config.yaml
hidden_size: 448
intermediate_size: 2688
qk_norm: true
tie_word_embeddings: false
parallel_block: false
init_std_qkv: 0.0156
init_std_o: 0.0
optimizer: "muon"
doc_mask: false
max_steps: 7921
Each number is 128 + 32 x the weight over the matrix's rms, rounded and kept within 0 to 255. Layers, rows and columns count from 0.

# layer 5 attention output (transposed), 448x448, rms 0.0815, rows 377-383, columns 336-447
[[133 131  74 223  91  88 176 125 205  16  91 138 113 117 110 171 114 129 145 150 124 124 146  93 134 123 160  61 140 128 101 139 113 124 162 161 189  97 123 133 164 149  99 171 160 101 131 154  75 183 136  93 139 175 106 110 121 132 139  96 144  34 121 141  87 173 113  92  91 144 118 127 120  78 126 118 165 128 126 133 120 192  96 157  92 117 123  79  15 114 100 166 143 121 115 103 167 118 128  67 189 167 185 115 136 202 124 140  89 139 137 121]
 [126 146 118 149 123  79  81 139  71  93  97 141 134 135 122 158 120 142  69 139  17 108  99 163 151 103 143 198 194 150 108 151 118 137 124  82  82 116 193 156 176 181 104 133  80  47  84  92 136 130 148 130 144 100 189  95  59 126  85 155  93 153 155 123  59 170 100 132 100 106 136 202  87 110  85 163 128 143  88 155 164 171 129 101 101 132 158 148 131 133 170 128 112 130 125 121  90 202 107 131 146  96 120 101 122 155 177 196 158 140 147 133]
 [113 148 130 130 145 175  98 129 161 134 165 192 159  93 176 212 129 125 189  81 134  91 152 148  97 124 108  96 114 136 150 125 114  84 152 191  77  99 179 175 116 146 112  92 112 198 147 167  95 213  80 170  81 122 125 121 134 104 115 109 103  89 149 165 117 171 123 143 196 141 105 160 126 104 157 112 122 133 150 138  90  92 122 160 106 118 170 147 136 150  78 191 134 135 149 188 131  91 127 107 124 173 141 138 108 169 113 155 120 129 124 137]
 [151  75 139  63 109 151 114 161 153 110 179 138 113 129 131 139 140  59  75 123 136  96 128  91 131 112  95 173 171 157 124 146 145  96 102  79 146 174 202 166 114  97 160 104 133  83 150 132 147  40  85 123 135 147 177 129 103 157 131  85 124  82 194 187 112  95 159 144 173  51 108 106 155 122 142 130 149 102 111 163 125 120  74 144 153  81  97 138  72  67 163 114 166 138  74 118 173 129 144 132 109 161 114  78  92 139 136 164 158 128 147 132]
 [138 109 133 123 120 146 145 110 139  56 142 170 149 125  92 112 138 112 120 110 125 255  84 209  48 110 125 167 154 136 140 122 123  60 177 182  68  99  96 139  92 112 146 154  90 138 137 175 166 126 135 103  93 129 208 163  83 151  95 130 106 175  78  81  68 154 185 132 191 154 136  99 143 177 106 159 174 114 133 166 108 134 110 120 205 127  95 132 123 129  52 109  95  65 161 177 152 127 144 128 103 113  76 171  91 119 144 134 133 197 153 117]
 [ 99 158 115 142 157 162 165 165 135 144  94 131 131  68 148 194 158 106  83 112 122  67 180 153 134 189  74  61 143 157  98 118 189 101 166 143 112 120  60 165  35  61 159 172  57 192 134  47 171 108  94 112 149 115 134 134 149 157 235 176 106 140 186 100  58 141  87  90 145  97 111 142 134 178 148 108  96 192  84 115 172 157 124 128 112 137  99 102  97 171 166 167 153  95 161 203 111 117 135 131  98 110 119 118  64 126 130 179 140 110 180 113]
 [132  90  81 182 150 125 141 124 117 157 102 132 115 123  98  78 143 165 150  89 255 149 104 116 158 157 136 161 101 117 105 107 156 164  66  92  91 122 138 138 132 148 114 210 155 101 115 169 139 148 157 107 152 142 146 107  96 128 117 102 140  85  86  96 136  94  85  96 134  59 170 176 149 123  45 122  98 167 105  89 108 172 133 101 130 130 119  84  65 208 123 203 136 140 151 108 167 100 127 155  86 103  28 142 136 174 125 141 121 169  97  95]]
# layer 5 attention value, 448x448, rms 0.0863, rows 378-383, columns 336-447
[[155 152 120 103 126  95 199 139 150 111  85 150 101 113 189 110 128 142  92  84 131 115 154 147 103 114 173  46 114 109 132 140 125 117 143  74 155 109 113 128  64 132 130 150 117 147  76 104 154 158 136 158 190 150 107 110 141  73 166 154 166  60 119 150 115 134 193 104  84  51  60  94 166 155  81 103 189 117 112 160 162 181 147 161 124 117 151 130 140  71 183  94 184 155 183 118 164 131 190 117 173 111 158 117 100 137 127 150 125 136 126 118]
 [124 155  79 154 126 161  52  96 130 133  88 109 127 144 136 150 100  94 125 143 138  98 184 173 179 151 135 126 156 109 116 122 130 139 116 168 173 125 176 146  94 169  68 134 171  45  86 146  91 121 134 106 110  83 146 187 121 180 143 132  76  82 142 134 132 135  96 106  66 119 124 174 105 158 147 122  61 118 111  39 154 109 144 129  91 148 105 190 128 131 110 135 126  98  99 159  77 184 127 105 112 125  95 118 133 143 133 102 165 100 105 150]
 [140 119 146 121 178 108 152 150 106 188 133 141  43 177 130 107  99 149 152 169 117 136  84  91 148 196 103  88 184 145 176  97 151 131 109 110 103 167 154 121 138 214 169 174 132  86  58 106 105  71 155 153  92  77 130 151 128 104 117 134 125 113 115 111 120 113 179 128 159 115 117 116 156 175 130 111 119 141 155 123  94 156  90  52 152 156 105 156  97 128 119 147 127  56 139 136 169 108  76  88 109  74 153  95 123 170 158 102 176 120 164 144]
 [113 117 188 124 149 109 134 168 120 100  93 139 146  97 121 136 144 113  92  87  91 166 145 117 142 142 130 155 147 142  68 117  77  90 147 110 129 111 100 100 131 133  89  91 102 145 108 170 115 137 157 144 183 101 134 168 111 107 130 148 131  77 158 126  81 115 148 134 145 148 159 146 158 141 175 129 149 115 141  95 151 113 187 127 159 165 151 132 104 113 113 146 121 158 145 114 181 124 119 111 143 205 126 145 148  75  90 100 129 108 153  72]
 [136 131 125 140 138 122 133 138  40 166 162  78 192 155 117 110 100 168  89 169 101 120 141 159 181 166 111 171 143 160 155  91 111 157 126  64 104 132 108 137 135 109  97 128 130 158 148  87 131 121  92 116 133 136 196 117 118 139 127 106 120 181 195 141 116 154  93  67 182 114 126 200 143  86 107 124 105  62  93  99 152  51 133 118 132 147 164 101  28 103 154 133  95 119 129 133 114 113 141 118 105 132 130 201 163 129 126  88 133 120 111 183]
 [121 148 133  80  85 149 149 134 121 113 148 178 141 117  98 156 128 169 165 193 179  97 134 160 174 115  89 132 121 165  92 173  88 152 101 211  92 123  80 194 126 101 141 129 143 109 131 169 116  60 132 133 183 106 113 105 196 171  98 122 125 167 158  86 156 107 118 150 115  87 155  28 103 113 103 131  90 115 125 115 142 142 102 119 186  83 113 171 119 131 188 165 150 112 123 124 133 109 135 121  82  99  90 184 137 119  60 153 126 139  76 137]]
# layer 5 attention query, 448x448, rms 0.0835, rows 384-408, columns 336-447
[[178 189 152 151 141  80 169  89  96 110 105 161 101  69 143 117 150  99 107 118  75  65 245 154 120 112 133  77 159  61 156 137 124 118 220 120 115  61 137 144 139  81 127 117  78 177 119  81 155 129 191 116 168 169 164 109 137 103 139 107 149 144  97  81 176  25 102 103 140 139 150 162 151  82 216 202 147  39 125  75  95  35 131 171 138  98 105  66 121 218 183 104  54 197 141 113 103 118  87 112 114 115 180 136 137 133 108 175  86 173 115 173]
 [141  84 131 145 137 175 122  91 106  86  67  90  80  94 174 107 181 141 136 144 165  98 154 153 132 180 114 119 123 153 100  98 125 119 186 172 155 113 137 133  94  95 109  59 142 140 129 130 123 166 127 118 155  86 128 129 166 138 148 126 115 138 175  58 161  71 127 119 108 118 130 157 130 132 113 139  87 100 129  83 177  88 152 122 174 110 183 130 132  84 138 115 112 146  85  73  78 175 156 124 108 109 126 145  94 149 113  96 101 158  87  75]
 [130 132 101 113 160 114 113  67 125 115  87 133 125 111 136 116 134 153  97 118 137  99 125 115 103 140  86 142 102 163  96  86 133 114 153  88 108 125 119 131 106  91 184 102 147 140 127 130 187 167  92  86 122 151 116 139 125 105 137 135 114 100 111  98 105 121 108 114 149 128 117 155 131 100 145 140  74 169 144 116 114 119 135  92 161 147 147 163 119 112 129 168 116 131  82 118 150  73 160 109 125  85 125 153 129 136 126 126 143 150  86 132]
 [113  75  77  82 100 112 167 185 108 111  89  97  98 164 110 154 191 200 160 173 143 119 222 122 105 169 136 100  98 159 193 131 135 139 178 108  99 152 105 129 131 131 174  50  89 132 147  90 129 103  92 134  47 101 118 111 184 177 111  61  87 100 119 111 109  83 149 156  68 119  77 116 103 220 156 125  66 105 128 159 146 101 140 138 168 151 129 194 154 168 130 151 173  83 128 149 120 142  82 182 142 170 159 172 124 153 142  91 129  77 127  79]
 [142  83 115 105  72  98 174 146 138 157 121 138 204  84  86 121 107 167 143 142  88 136 150 151 154 181 136  87  97 130 183 116  87 135 147 188 124 234 111 128 142  65  52 155 160  83 144 146 112 146 155 122 156 118 135 114  94 173 144 143 144 214 112  91  95 141 117 156 110 137 109 106  95 133  91 128 115  90 154 187 182  85 176  92  85 134  39 111 178 154 125 146 155 124 113 144 175 187 148 175 127 123 118 131  53 139 107 150 158  56  89 171]
 [130 136 148 184  98 153 161 144  90  78 170 102 150  60  96 157  98  70 131 162 154 107 117 109 142  88 174 113 115 148  99  89 116 172 135 160 116 135 100 116 157 150 138 131 148 159 155 110 114 115 136 136 195 136 128 105 148  87 135 107 159 129 175 162 172  73  73 109 102 135  99 146 111 121 144 113 140 113  79 139 101  87 150 153 115 105 179 124 128 156 104 153  50 116  72 160 136 155  94 198 100  95  56 151 133 106  42 150 183  77 150 155]
 [ 70 120 144 160 137 144 146 109 162  76 143  84 151 114 126 156 137 147  67 138 130 128  60 113 135 147 114 138 110 127 112 136 165 109 106 181 132 133 158  60 174 120  73 120 114  76  87 138 134 116 114  79 112 205 123 167  97 143 159 134 174 134 151 144 154 140 128 178 148 102  77  60 108 155 127 193  54 177 124  65 136 146 191 192 125 148 142  77 102  94 148 143 183 108 169 149 114 147  94 122 161 141 135 146 141  99 148 132 143 149 106 153]
 [150  81  86 105 119 127  95 130 145 102 148  84  76 160 165 113  78 108 125 164  77 147 135 118 112 120 100  70 192 197 131 166 120 164 170 106 118 181 162 119  57  98 147 126 101 119  96 179  69 102 140 165  92 146  70 129  95  72 170 153 185 134 126 171 177 123 155  90 106 161 102 131  79 147 150  78 148 120 121 146 136 158 110 126 175 166 127 151 151 148 105 103 104 181  50  91 135 187 193 115 106 129 127 127 151 170 120 124 111 174 122 137]
 [112 112 159  95 111 124 109 119 134  86 141 133 141 119 189  74 170 167 161 196 125 127 158 106 142 128  75 130 183 130 144 124 143  92 120 135 175  91  92 150 158 111 129 158 132 182 117  99 120 155  89  50  93 121 128  96 152 133  90 140 113 194 136 101  94  61 150 184 136 102 156 130 116  94 131 107  98 137  96 148 125  81  82 129 117 114 138 155 118  69 115 167 115 150  67 108 113 110  97  54 134  80  92 148 127 163 147  88 100 129 123 150]
 [108  97 115 102 105 120 155 166  98 151 118 108 115 136 165  74 142 177 120 130 166  96  73 147 137 148 132 136 134 157 140 107 134 117 145 149 133 108 101 139 155 124 150 134 166 122 100 135 117 110  75 111 104  83 108 123 110 197 161  93 108 151 162 112 113 100 125 139 133 134 110  91 103 192 189  97 102 116 104  77 101 132 223 154  86  81 145 155 157  73 179 143 132 180  90 127 150 120 111 115 113 142 139 145 166 159 169  90 103 182  92  97]
 [ 91 127 121 124  26 113 166 147 151 144 165 122 120 151 156 155 113 140 165 127 195 104 132 170 111 117 124 168  97 127 143 137 104 130 198 159 144 182 134 151 128 124 113 198 134 151 133 128 120 100 123 106 124 128 156 119 145 103 163 135 169 145 140 109 173 134  87 114 136 159 135  58 103 145 149 140 111  73  80 142 111 144 153 165 109 133 137 107  97  75 154 147 109 102  85 129 113 112 180 122 174 140 115 150 131 145 101 133 114 128  97 111]
 [138 125 152 146 125 152 112 184 118 131 105 151 139 136 119 107 117 116 103 143 166 136 147 107 121 148 132 143 172 144 156 163 128 122 116 131 112 155 126 136 107 143 105 124 114 146 104 157 137 110 131 163 117 140 159 160 155 113  82  80 143 112 127 127 132 144 169  83  80 136 142 157 101 141 148  73 164 114 154 139 129 126 117 124 151 134 107 127 112 180 146 115 168  96 157 109  83 126 111 167 177 146 105 104 113 139 119 139 122 100 120 107]
 [145  43 164 111 149 102 126 153 137 142 129  85 128 145 171 104 125 144 119 171  71 114 103 162 111 154 141 114 126 118 147 135  93 124 149 112 125  95 160 124 101 168 166 137 124 143 145 122 113 112 118 100 162 119 118 121 163 104 149 109 121 100 146 141  91 132  86 108 158 176  95 167  95  87 117 150 112 135 135 163 137 159 164 125 137 138 174 125 112 118 103 208 137 131 123 167  97 172 101 165 189  88 150 157 141 120 148 124  91 121 149 173]
 [ 53 154 186 113 135 106 159 119 199 178 125 115 213 161   8 126  76 104 161 104 161  64  85  86 184 166 131 152 122 114  82 118 182 183 209 169  72 163  73 152  72 154 119 255 144  90 131 164  82 136 101 188 111 180 113 142 164  57 159 144 232 210 138 167  74 194  56 142  50 124  92 112  84 146 148 131 146 113 142 142 129  89 135 126  66  55 112  92  96 139  98 166 178  99  87 181 175 104 209 137 136 140 114 226  93 103  58  74 186  68 123 189]
 [120 139 100 180 128 121 136 118 102 125 175 174  97 133 172 177  93 132 174 181 106 109 135 130 159 119 151 158 155 117 135  92 172 121 141 120  84 182 136 100  65  86 122 121 158 143 162 138  50  63  63  77 145 169  94 128 110 188 104 125 123 147  90  93 103 106  99 104 113  79 102 151  94 139 144 164  94 131  86 106  82 142 168 105 144 110 133 161 104 126  71 111 104  89 177 101 102 109 230 160 149  98 151 132  97 131 147 133  70  87 135 113]
 [149  97 109 122 176 126 129 131 157 126  73 163 116 152  74 166 115 133  70 154  97 120 132  89 118  70 134 174 146 154 146  94 113 156 140  98 155  96  59  75  93  68 139 107  98 107  85 145 125 145  85  77  81  81 135 101 211 105 112 170 144  94 118 112 143 155 117 154 115 115  78 133  95 151 148 175 167  69 199 185 130 120 191 153 171  85 129 149 140 155 213 134  63 111 168 141 124 129  91 127 141 173  91 187  78  63  34  86  59 120 145 160]
 [183  83 149 158 174 129 153 136 153 112  72 168 176 108 147 117 104  95 119  99 102 113 149  59 110  75 130 124 104 144 149  99 167 116 161 122 177 126 128 138  97 190  89  99 105 168 129 103 116  77 135  78 157 127 126 115 162 146 139  50 133 129  93 119 117 191 127 130  81 139 121 155 118 168 150 165  95 166  50 125 157 179 104 185  90  37 198  96 124 110 201 166 185 152 162 139 158 124 139 177 159 107  92 165 115  70 120 173  84 140 115 132]
 [167 165 127 136 130 106 145 209  79 184 166  97 124  96 176 111 146 198 173 135 105 110 133 138 141 166 122 213  95 145 101 116 160 119  86 171  96 150 121 185 118 148 143 137 161 119 134  59 119 127 103 121 116 118 101 152 130 131 186 127 160 173  74 136  99 116 172  88 102 125  72 130 136 147 137 137 132  25 121 136 164 127  85 132 114 156  90 153 126 148 140 147 178 129 133 157 168 190  92 168 102  73 115 141 128 154 114 207 128  90 180 141]
 [158 159 101 177  78 117 102 118 113 157 109  75 115 156 111 167 136 154  93 119 152  86 137 112 105 177 129  91 150 125 169 117 125 104 118 120 104 201 129 171 137 146 123  82 188 134 147 149 120  97 114 110 115 121  86 152  97 145  71 104 116 134 183 146 102 103 147 153  61 118  99  85 183 113 110 146 108 129 103 146  65 163  98 148  70 107 116 164  97 122 144  66 110  97 140 111  57 151 107  95 165 145 123 126 141 153 105  92 178 117 156 145]
 [ 65 141 144 108 149 154 150 100 103 116 112 127 108 121 182 130 131  85 144 126 158 140 148 111 174 186  95  52  80 174 106 122 159 118 100 123 152 101 185 122  84 124  99 173 117 139 114 166 125 171 136  42 113 106 145 138 118  76 165  75 159 159 142 192 101 103 115  90 145  94 140 116  98 139 165 172  88 143 101 112 120  51  88 141 174 169 114 148 107  98 155 203 130 120  67 180 124 143  89 116  79 130 204 128 172 142 209  87  50 141  74 173]
 [116 198 132 176  89 148 108 176 167 132 163 116 186 104  80 117  69 113 181  62 141 165 106 115 110 124 104 131 147 111 187 101 121 149 204 164 120 127 129 125  90 176 108 148 103 132  97 140  85  74 174 152 118 194 151  90 111 140 112  67  28 106 137 172 170 102 141  78 105 206 103 170 163 109 149 137 117  91  82  96  91 159 130 174 172 131 158 125 144  85 104 170 137 181 153 123  93 103 118  34 168  97 105 137 115 180  54 125 123 145 161 172]
 [141 103 118 143  67 198 124  71 130 102 160  77  77 111  86  84 125  70 118 146 131 160 141 118  67 156 177 141 137 147  77  96 107 191 126  62  92 164 118 132 114 129  96 118 150 176 114 151 108 102 165  99 134 172 101  46  89 115 113 101 133 131 159 134  83  56  90 139 109 193  73 140 102 123  99 119 171 128 172 122  61  95 160 127 133 104 133 114 133  97 168 163 141  60 145  67 132 132  83 118 151 187  89  86  81 126 186 101  89 125 139 157]
 [175 184  66 101 185 107 117 132 156 125 151 113 163 163 119 125 142  90 125 104 131  38 165 125 174  75 136 146 126 126  89 178 175  87 137 159  91 202  82 123 128 100 115 139 188 143 165 162 100  84 171 151 145 118 144 102 150 183 141 122 131 134  61 125  79 205 136  84  66 132 162  56 112 179 120  86 126 134  82 176 149  72 192  87  99 164 119 146 161 144 157 127 139  75 124 114  92 123  93 198 123  81 111 168  97 122 115 125 166 142 140 145]
 [ 92  85  84 156 121 130 215 122  72 120  96  86 184 114 154 173 108 136 155 132  98  78 106  75  72  97 142 147 181 107 177 165  92  82 109 168  59 111 157 163 157 131 169 153 161 134 205 153 111 113 119 133 113 139  80 157 117  47 143 131  85  85  70 131 189  71 165 133 139  69  87  84 120 122 131 103 156 134 137 168 168  72 117  93  37 155 144 126 122 143 171  87 145  85 125 181 174  82 102 112 123  76 125 145 157  95 125 149 154 154 145 132]
 [118 166  97 142 147 118 136 137 175 110 101 101 167 163 114 157 123 159 171 134 173 133 133 177  97  95 131 151 123 158 159  94 112 170 147  98 182 129  57 107 147 135 132 189  92 122  67 102  61 178 108 142 114 156 170 150 154 119 181  97 169 184 153 117 117 135 101 122  59 102 121  68 130  92 174 145 155  86  92 147 142 141 139 112  89 111 177 137 135 112 120 179 182  79  94 108  99  95  91  53 139 156 144 148  88 133 146 157 131 147 135 156]]
# layer 5 attention key, 448x448, rms 0.0826, rows 384-407, columns 336-447
[[123  90 107 124  98  75 150 157 120  93 121 149 149 148 185 115 149 207 163 145 104 141 108 180 123 123 132  71 143 172 141  86 134 149  83 149 162  98 119  90 144 125  91  76  73 158 137 156 100 178  82 112 116 132 144 131  96 161 102 116  78 142 144 116  85 116  97 109 151  93 105 120  88 142 105 106 139 111 135  68  62 155 134 144  87 130 103 149 152  60 118 163 120 135 101  77 129 137 126 113 133 106  61 116 114 217 121 136 162 137 182 126]
 [131 157 125 120 136 135 117  97 150 113 128  85 125 114 128 159  94  86  95 126 137 136 140 128 113 111  97 136 144 112 117 143 109 115 122 155 132 164 102 140 129 152  58 205 168 113 139 129 106  76 144 191 122 123  79 154 103 130 114 143 110 140 129 174 143 163 150 102 135 184 141 131  93  90 111 184 132 116 104 162 129 150 122 143 114 134 128 106 136 136 110 110 129 119 122 170 176 137 147 120 129 127 115 106 131 122 103 153 130 116 111 107]
 [103 109  93 173 148 132 164 211  89 158 147 127 160 162 129 129 104 157 179 158 109  93  88 143 108 124 131 172 102 126 131 133  90 108 181 124  97  87 146 159 140 191 109  97 197 137 189 105 121 105 125 153 161 110 115 135 157  92 171 130 180 108 105 113 107 139 118 133 149 189 142 176 109 127 113 114 132 152  99 101 126 125 159 183  47 115 172 163 106  97 129  97 106 150 115 173 120 126 127 131 101  98  59 134 187 142 131  72 116 112 158 102]
 [214 136 135  98  65 133 184 128 134 144  95 114 111 125 122 141 139 133 102 130 154 154 192  88 149 129  88 113 138 161 126 123 122 122  73 121 137 178 132  78 133  50 136 200 124  91 113 132 108 138  84  89  90 100  92 165 148 169 126 140 136 113 159 146 137 170 123  74 105 135 133  87 148 150 107 108 157 115 133 108 105 103 104 126 148 147  90 115 168 123 195 151 127  84 140 107 158 102 110 134  85 215 144  98  99 134  72 122 107 147 131 136]
 [ 84 118 104 154 165 151 162 184  90 176 179 162 144  77 100 156 110 127 152 135 112  75 122 100 141  92  49 128 143  96 144 181 128 143 143  84 102 101  95 187  94 174 145  62 113 164 119 127 149 125 125 110 172 139 105 140 139 112 132 140 145 113 121 119  96 170  95 166 165  89 111 105 147 111 131  95 111 151 137 101 126 106  95 129  59 103  95 170 108 146 146 197 107 111 142 153 160 169 143 109 112  96  89 127 125 132 126  93 161  87 167 121]
 [117 164 125 111 180 123 149 181 106 107 179 154 126 140 144 112 109 188 118 142 127 147  67  96 147 124 143 219  83  89 155  88 135 109 188  94  69 147  91 179 184 184  64 101 158 103 208 186 173 113 157 122 109 184  98 131 156 109 144 148 165 107 103  87 161 148 110 112 113 150 154 124  91 177 157 142  90 136  90 146 162 105 157 161  87 108 132 165 146 153  96 159 110 149 132  93 151 105 103 118  92 102  99 143 128 204  32 136 152  96 125 109]
 [114 137 161 105 166  58 100  49 147 191 188 146 150 114 121  98 159 170 162 169 141 171 194 124  94  85 126 113 199 128 115 136 152 146  90 198 186 132 110 128 122 132 140 169  90 104  71  92 119  67 114  80 196  63  62  93 151  97  58 137  72 179 161 141 156 111 168  54 183  80 193 142 117  62 141  91 121 114 117  40  60 137 113  48 128 118 155 133 193 139 110 112 107 174 149 144  97 114 170  87 105 137  82  84 105  92 117 155 190 210 152 139]
 [ 97 176 143 153 129 108  62 170 141 141 115 192 125  82 129 143  74 166 123  90 211 116  97 112 102 204 130 187 155 151 107 167  72 114 163 123 206 137 111 125 108 105 160 157 130  99 140 154 104 123  87 146 111  99  74 174 119 172  68 157  96 122 106 140  89 110 153 111  89 152 153 135 163 106  91 160 108 135 128 119 192 136 121 172 141 151 101 108 145 202 155  93 129 147 158 168 133 137 150 103 125  73 126 146 191  53 121 111  51 143  97 111]
 [192 134 172 111 148 151 161 217 122 177  97 178 179  92  76 123 103 162 122  90  93 114 123 135 171 122 146  99 132 128 101 130 107 193 173 138 113 202 126 139 168 117 173 120 137  90 133 162 166 121 156 151  93 155  63  71 143 165 121 105  41 137 107  97 174  89 124 139  65  33 135 120 133 122 154  71 151 173 137 129 119 140 170 164  96 137 103 117 165 177 114  98 149 109 142 140 133 129 173  67 126 120 166 116  78 117 148  89 137 107 143  77]
 [100  70 105 146 124 124  32 145 130 149 129 164 103 150 162  92  84 128 107 111 194  13  83  75 119  83 134  96 109 130 125  57 113 124 134 172 108 167 167 182 151 193  92 113 183 181 166 128  98  71 160  38 178 141 153 183  49  64 115 102 182 115 138  95  88 157 138 102 107 144 171 130 111 212 154 157 127 121 105 179 142 187 154 126  91 109 181 144 164 123 101 125  66 136  66 116 131 158 106 114  86  94 135 150 191 144 132 125 124 115 133 162]
 [113 130  96  99 126 137 156 101 204 117  64 122 175 188 136 183  87  99 169 110 124 124 102  69 133 152  91  93 115 119 102 136 201 116 148  58 130 102 120 108 151  91 171 134 113  90 209 143  64 106 153 138 149 127 108 172 118 106 151 130 133 106 137  87 110 122  81 151 137  63 171 121 152  74 108  59 128 104 170 180 130  79 152  98  93 114  91 137 187 128 108 145  88 132 119 106 111  98 117 144 159  98 102 131 135 126 172  47 143  74  61  90]
 [169 140 130 118 122 118 110  89 110 133  67 169 128 181 149  98 100 105 118 104 118 119 127 139 178  60 140 114 164 153  72 153 179 149  67 126 165 135 151 115 168  31 150 143 115 137 138 136  49 174 154 116 119  82 124 174 115 181  99 102  74 124 111 120 120 136 164  87  81 128 132 101 144 107  80 137 162 128 155  87 132 105 129 120 180 109 116  94 182 137 144 101 108 132 177 122  57 130 119 123  85 141 102 101 124 149 165 123  91 151 105 128]
 [ 82 142 114  98 134 141 144 146 138  78  97 143 150 112 105  74 128 111 105 120  82 111 127  95 132 102  82 153 153 199 129 101 110 132 150  74 150 152 117 108 104 151 108 125 172 130 180 119 162 118  68 151 156 158 173 150 154 125 134 155  94 179 131  97 132 153  66 157  85 117 154 163 137 108 162 144 159 138  94 135 133 126 198 175 110  98 152 160  68  86  75 144 137 189 117 186 122 109 119 113 130 112 110 130 110 126 117 162 102  94 163 125]
 [124 100 125 152 155 126 121  87 113  82 110 128  58 183  72 149 120 127  91 145 145 166 139 143 127 126 167 190 135 109 133 122 104 122 107 156 121  95 178 202 133 114 141 116 131 134 124 168 142 101 173 106 117  98 142 190 144 139 165 105 155  94 149 150 138 120 111 113 120 154 119 109 125  74 129 138 117 113 112 137 142 116  71 166  89 126 133 100 183 100 133  71 159 111 112 161 159 176  84 124 163  54  97 110 144 156 114 112 136 181 115 177]
 [ 86 109 103  88 110 127 140 173 148 156  63  49 149 117 103 135 106  84 130  90 149 143 114 127 135  75 120  79 141 106 118  63  92  69 106 101 116 119 170 131 129 146 111  59 107 160  98 156 185 166 173 212 102 110 104 124 139 141 167 135 172 131  66 170 127 119  77 136 139 153  77 108 123 121 111 166 143 135 138 130 125 181 145  71  90 107 116 169 149 104 151 153 190 123  92 144 165 189 113 119 104 160  93 128 157 112 154 115 125 110 192  94]
 [161 125 147 129 144 113 124 108 111 160 115 132 202 158 153 162 144 162  85 150  80 167  71 124 142 116  90 129 178 105  90 148 134 105 115 132  90 102 179 178 109 110 125 118 133  83 158 126  45 109 164 180 110 165  94 126 118 156 106  93 139 104 106 129 129 115 137 128 172  52 131  96 110 106 106 105 143 194 168 166 135 105 139 128 117 110 170 177 103 144 166 144 134 133  99 135  87  73 184 135 107 138 207 141 174 124 203 144 117 128 125  86]
 [ 87 159 123 168 122 112 129 115  57 109  85 143 151 113 157 115  85 141 115 110  96 133 137 125 162 150  59 191 155 141 166  61 180 126 129 135  96 184 157 151 146 132 159 132 101  65 174 124 115 105 145 113  64 117 115 162 152 131  83 106 148 121 156 189  71 206 113 125 204 100 126 112 145 113 139 125  83 137 122  25 117 122 104 123 183  89 108 142  98 110 128 136 189  77 161 134 107  85 190 135 122 128 192 178 196 159  47 135 110 109 172 110]
 [154 147  94 235 115 191  90  87 128 109 115 140 106 145  96 172 134  88 118 120 147 106 198 164  93 136 147 177 161 110 123 141 123  92 143  41 161  88 106  93 180 133 123 131 118 124  93  82 139 120 147 133  95 115 137 108 171 112 115 163 160 161  94 123 122  96  73 132 146 158 143 150  57 148 143 159 129  99 104  96 142 125 121 136 155  98 155 150 109  91 157 118  71  81 141 123 179 154 102 118 174 109 133 167 102  66  79 129  97 172  74 123]
 [118 102 145 111 190 132 118 114 148 105 143 107  94  99 170 118 162  90 154 162 111 108 117 127 109 138 125 142  86 118 183  46  68  72 165 125 122 111 133  83 116 177  53 120 130 121 177 133 149  90 126 168 176 134 116 138 135 106 183 141 124 122 166 149 176 159 123 157 146 165 133 141 120 110 106 120  98 172 138  95 118  79 118  47 113 126 155 116 106 107  92 134  59 122 102 170 147 112  61 164 159 135  95 170  66  98  90 139 131 120 121 148]
 [101  56 152 102  85 184 135 133 167  70 190 122 103 177 103 143 197 156 114 144  90 135 131 111 147 134  91 131 157 126 136  95 143 158 182 161 161 148  82 106 100 181 119 129  55 165 142 185 127 123 132 118 121  61 117  88  80 116  32 156  80 117 115  89  69  45 133 137 208 116  86 189 158 130  97  65 171 118 129 180  86 185 127  80 208 109 122 164 133 119 100 174 176 106 134 106 124  59 169 171 117  77 142  65 157 151 119 136 139 156 139  70]
 [102 111 138 170 155 100 156 173 156  39 170 184 126 168 125 113  85 164 147 110 122  59  89 203 131 112 138 140 113 165  84 117 137  91  91 130 125 135 140 124 135  62 158 114 123 143 160 127 107 117 153 121 154 115  97 101 105 180 149 112 159 175  80 119 137 150 103 106  75 115 101  63  85  56 131 157 158 111  89 183 221 154 190  84  73 132 156 172  78 111 110 175  90 154 158 164  93 138 193 142 128 125 151 162 202 191 125 107 153  82  51 151]
 [120 149  62 201 138  94 104 138 117 152  97 138 140 159 146 125 146 182  74 129  73 126 131 134 119 137 150 126  49 144 140 156 147  87  99 194 123 115 186 113 162 154 145 145 118 122 121 150 136  61 172 136 103  91 146 152 101  68 188 164 153 137 146  82 150 185 141 125 112 143  92 105 158 212 137 124 139 138 183  64 140  82 120 147 125 134 144 151 157 127 156 123 137 167 113 108 181 121  98 139 102 131 113 127 174 114  49 145 116 196 120 155]
 [110  99 148 116 154 159 141  95 108 155 103 163 182 126 141 120 128 135 118 116 155 139 130  77 180 142 184 122  93 169 115 127  66 109  82 145  47 154 115 145 162 103 152 155 167 132 113 124 141 126 122 147 143 134 118 154 145 145 100 179 245 144 141 105 137 126 113 123 185 122  73 104 141 104 134 136  74 109 117 113 116 113 126 152 156 113  81 194 140 151 115 171 171  99 111 135  80  78 144 163 159 134 103 208 139 113 114 111  73  78 157 149]
 [162 158 102 154 105 116 177  72 107 192  80 153 116 162 116 148  99  87 123 165 156  86  89  95 149 175 169 112 124  72 170 156 162 235 189  84 147  78 132 103 145 118 137  69 112 130 235 124 116 170  77 179 130 147 199 167 169 172 124 109  82 119 143 169 137 133 179 109 156 143 117 112 188 124 114 129  72  87 137 195  90 132 150 150 175 156 154 184 169 117 126 126 119 140 130 128 106 116 131 125 100 133 170  99 165 181 132 121 129  72 101  87]]